{"n_head": 2, "n_kv_head": 1, "d_mlp": 704, "norm": "rmsnorm", "positions": "learned", "init": "uniform", "init_std_qkv": 0.0274, "init_std_down": 0.0, "beta1": 0.9, "grad_clip": 1.0, "schedule": "wsd", "seq_len": 512, "doc_mask": true, "steps": 4312, "dataset": "wikipedia_en"}
Each number is 128 + 24 x the weight over its row's rms, rounded and kept within 0 to 255. Layers, rows and columns count from 0. Numbers have three digits each. The size before them is the row's rms in percent of the matrix's.

# layer 11 MLP gate, 704x256, rms 0.105, rows 397-418, columns 0-127
104:097130091110132117101143148105103143118187150133145117128138143093128122117108124112104115114137084120156133160131147149128105160118065155142139135135114119139087148169143100150146176154123138117136120147157103116106139113128157156122106130141125121138158134151134139146139137124165123114118136148154089134121142132115127136131092087104131079155135122148119175173143148121153139179151
099:093146112167141116136121115123159107154113151113116141141116079114102148148129130146130145138137151169095171144105127211132124123111135089105139145126115111137121112130115144083110155165112148069104165129107089117153110109160138135136134153096077154103125115130168163112100179117111078133152120122160126125117117145142146147162126127129076135126124109139133189099073124096144125129100
100:099182109110112149120116152130156143159135127144142151130169157167107136131114118181100151147091123131149121119119172090109129165166134108131134142118090092139136159112168124115118120111163134113140114142085095100147134101102120148122143153134116108116120156137148109110132138144192105133147110148111134115137156184136143117116126120119175181146141162154134122136088132134146151117103
094:108125146127158178121150143147150125138166127130082168126121132113118121094117140098117079078172116106151120133121100138148138114150182126151107110125123132121135114153126095116128150118108140123094127117130120124146132111110101141104124141136155124106140136145133131123154122127096088114116178105120123137090166131126156091113125090127113126143132095188128104138089104156144141169113
103:101145115171105132133088098117110133120129131122104113150157123123098134128089128163142152160118137094104115175109104172115123120107096106096140097119105171122115151142105108114099107118127119144107077112119136146122135118138084095159115135127129134170098133152139129108096089166142145130103156148124114122112103140159151080132102126108129138093123100144132150153163151136122118112126
093:136134097150114114131158149090098111108113111162085130133108122152074091139113098123138124115086177135165122122095142123170126103158165105103162097101136106102159110125127125123149145146116157139088100108147133157137106165130131130087149143133095096140108129139131076131121111138116105114170127140085147138102101119132125171142161118115112172127084151133119158108152111114097068139152
100:144169108150135154134113159100138141120132123152129135135118112140150075153091115103147143145158135149122150111133107133082091174088152122117118137128141148106141159109139073152160152121103155127100137115125121089120111113131110143134137125114113126152137154120139160121130125199154144187134192149094120132131137107151102095173114103104102185124123165076102125135118164114099132116119
099:149135161118123148134160102112160172125139142129104143193185146140113138119123135161122112110103106074117125130089147122138173126104143113142125112130110123117131132216171144162152144156100126106117113118125166078129148089153122132144071149144098127123097121095108126128161132132113140136106161129095130144118136117109106150124077127155151132144144179136124103172122140079097135094090
099:142101089164138083136127125131126118095131107102112164134130144096172130116103102150133150113150135103092148118183098095117110097129143132112140111148120080110113107154091129069103114085098109134165112187150105095136107107148085189122136095158089124129088095104123129102132114138144134174135137140128119152147160108116100115132151157117142118137095116126132126109131121139140151123107
102:102099177104153175168138121137187116160113124131119087145140140125157105162149154111126119120105140097119147113131138130143150074130165113140105104107102145146154138145126107161083171140157123143105095145123100147175127113106134121108153127140135084116087135113169136117121128162106167161118154130124121113098124137147149116132110097149152158123125124136081077185097116124114151144158
103:135156164112131099106138156076098157162201118152099181164087093100164124113159098119138148192150126113101143100144119148178119110115160133164146117113114135112106122115155168153159117134151151144100114117122121120079100097139107116131181157127105141140127106130155115109088103140179100091141138173167137106115107151109133101104145104169151153094116135141098102159140132113145113127148
104:152131122155099119135116131142142111066137159152150136112136103107121143120141150141137081161135126129114142130130106085128111205092151128132110140164155135141159084089137109165117068081088111125169128152128115113111118099152136113132150095121099137121194113122133112126142124154099117157079135123157125137146141132134099104138137148143108118157138101101140105122100129122125153138113
095:091104127155100109077079135137133153106134139130124087150082147136101117141114127093127128137092130127101153126175120136148167084148123142167145122153134129140107161147170170130128160120112136099115164129129152125109107108102138141146132149121114101146153162129140146109146148123174126124146110135114103136072123142083166155124127148108125120144114161117113161123123100131126137162147
096:145135160138131109125109163149126118121115069124087093131078133103140140123096137153131082123124140157077163133180100128123118143136135128123110110117138131100085100124149108125143119166132093108139061152143105110088146107154134187138115103138121109121158147129143145154120124133130081136123142132147096137095158084128103131149139111145106164156132132151175114112105159171108086136114
097:137144149143144122137113117122105092121151071127092149130119147110138135109133145101140130163126091149145141138048129131117104072163134105142166066157130165121107168129115101124106146167099151147130151127120142143161112167162087133097106096150132105119085157129160136185134143104134109111159131109150155134094118178105153158132116143134112120115134105143145099154146108146113114116123
103:153119144142138105114131108114117135129129133059135074121136140131095135136172172165120129113148139116129110131135116092122127116186115166161149120164131116132133105119162155098151102089119131111166137142133133166170137153082089138092136106153122086117140052100099141128162142117091134178135103090112132129152096096109105141118120103146139118129137158137121136155114100113148129105124
097:116154065141116105098109131179122159132102147110108095102132112162100126125130134135110174149110143100088101132130137079116102106154146144153119122092095151163145103158123106172073138124111125112088117137126096138122109154148115067141153100126125109116133156170119117110105084136130177167125144125090104092128116144149129101082151105133121123162172103133147117129070130109119147109155
102:124163100132127136128133139120190133124083138121154132136135148165155154139133115103115134127159098133120153150110058120106088091087145111112112137147118153139111121133118119109093149099107113133132105110126120123095065149144130110116161156151133135133142141131149124131133141133103137174126130124103097114104095160109160095098132131146187112140109113153121163160175151122129139120183
107:122142173135105110092131115130136110071127140123160125131133079151120101139139134161107157135136166126138146135147175126119138127121119120149136125138136139111142069125148128124141126153147134151134152125074144114127128103196134091088097085113135118138145134109146161194113113161126169100094110140162152151097138160157119129096133121135126127144096131092162102156103121113098131095172
106:174128087076143152122125118112087147118120148122112155125126139133111125116131167123128164169153132129161084148154133157122163118099109166117164135125051103133123106127156172189094162133125119078090157119124115161159113108147127146118122142151146155077152130150155148162132129122113139083135185143135148167130129181112134135119097102126098070140153162120195113120130123121136103163158
098:105097162100140166086102122163129144122109110117081162103108124137136120126142111104151110171097133132149157114155138110102181137135124133153101103133081115145093126093133146107106093093132170120142118142131115158126132165137163099110146102131135119107091129114144147121130148177119143106114095134168113116163133116092123126142166087148156127128117155141130128151121126124160121101139
094:150123115152134124101133094125133099116086111106119110181139153114099092069084114095099163102120113124117148171143135133139132146116115155157111101115131136133131096110153131122088122140200106111182124117147135130090122166148114105151075102139117131124140106093118104168100158140146164142132118108129126145110137122129133150122109175129126135140194170150095139154114152130109133131153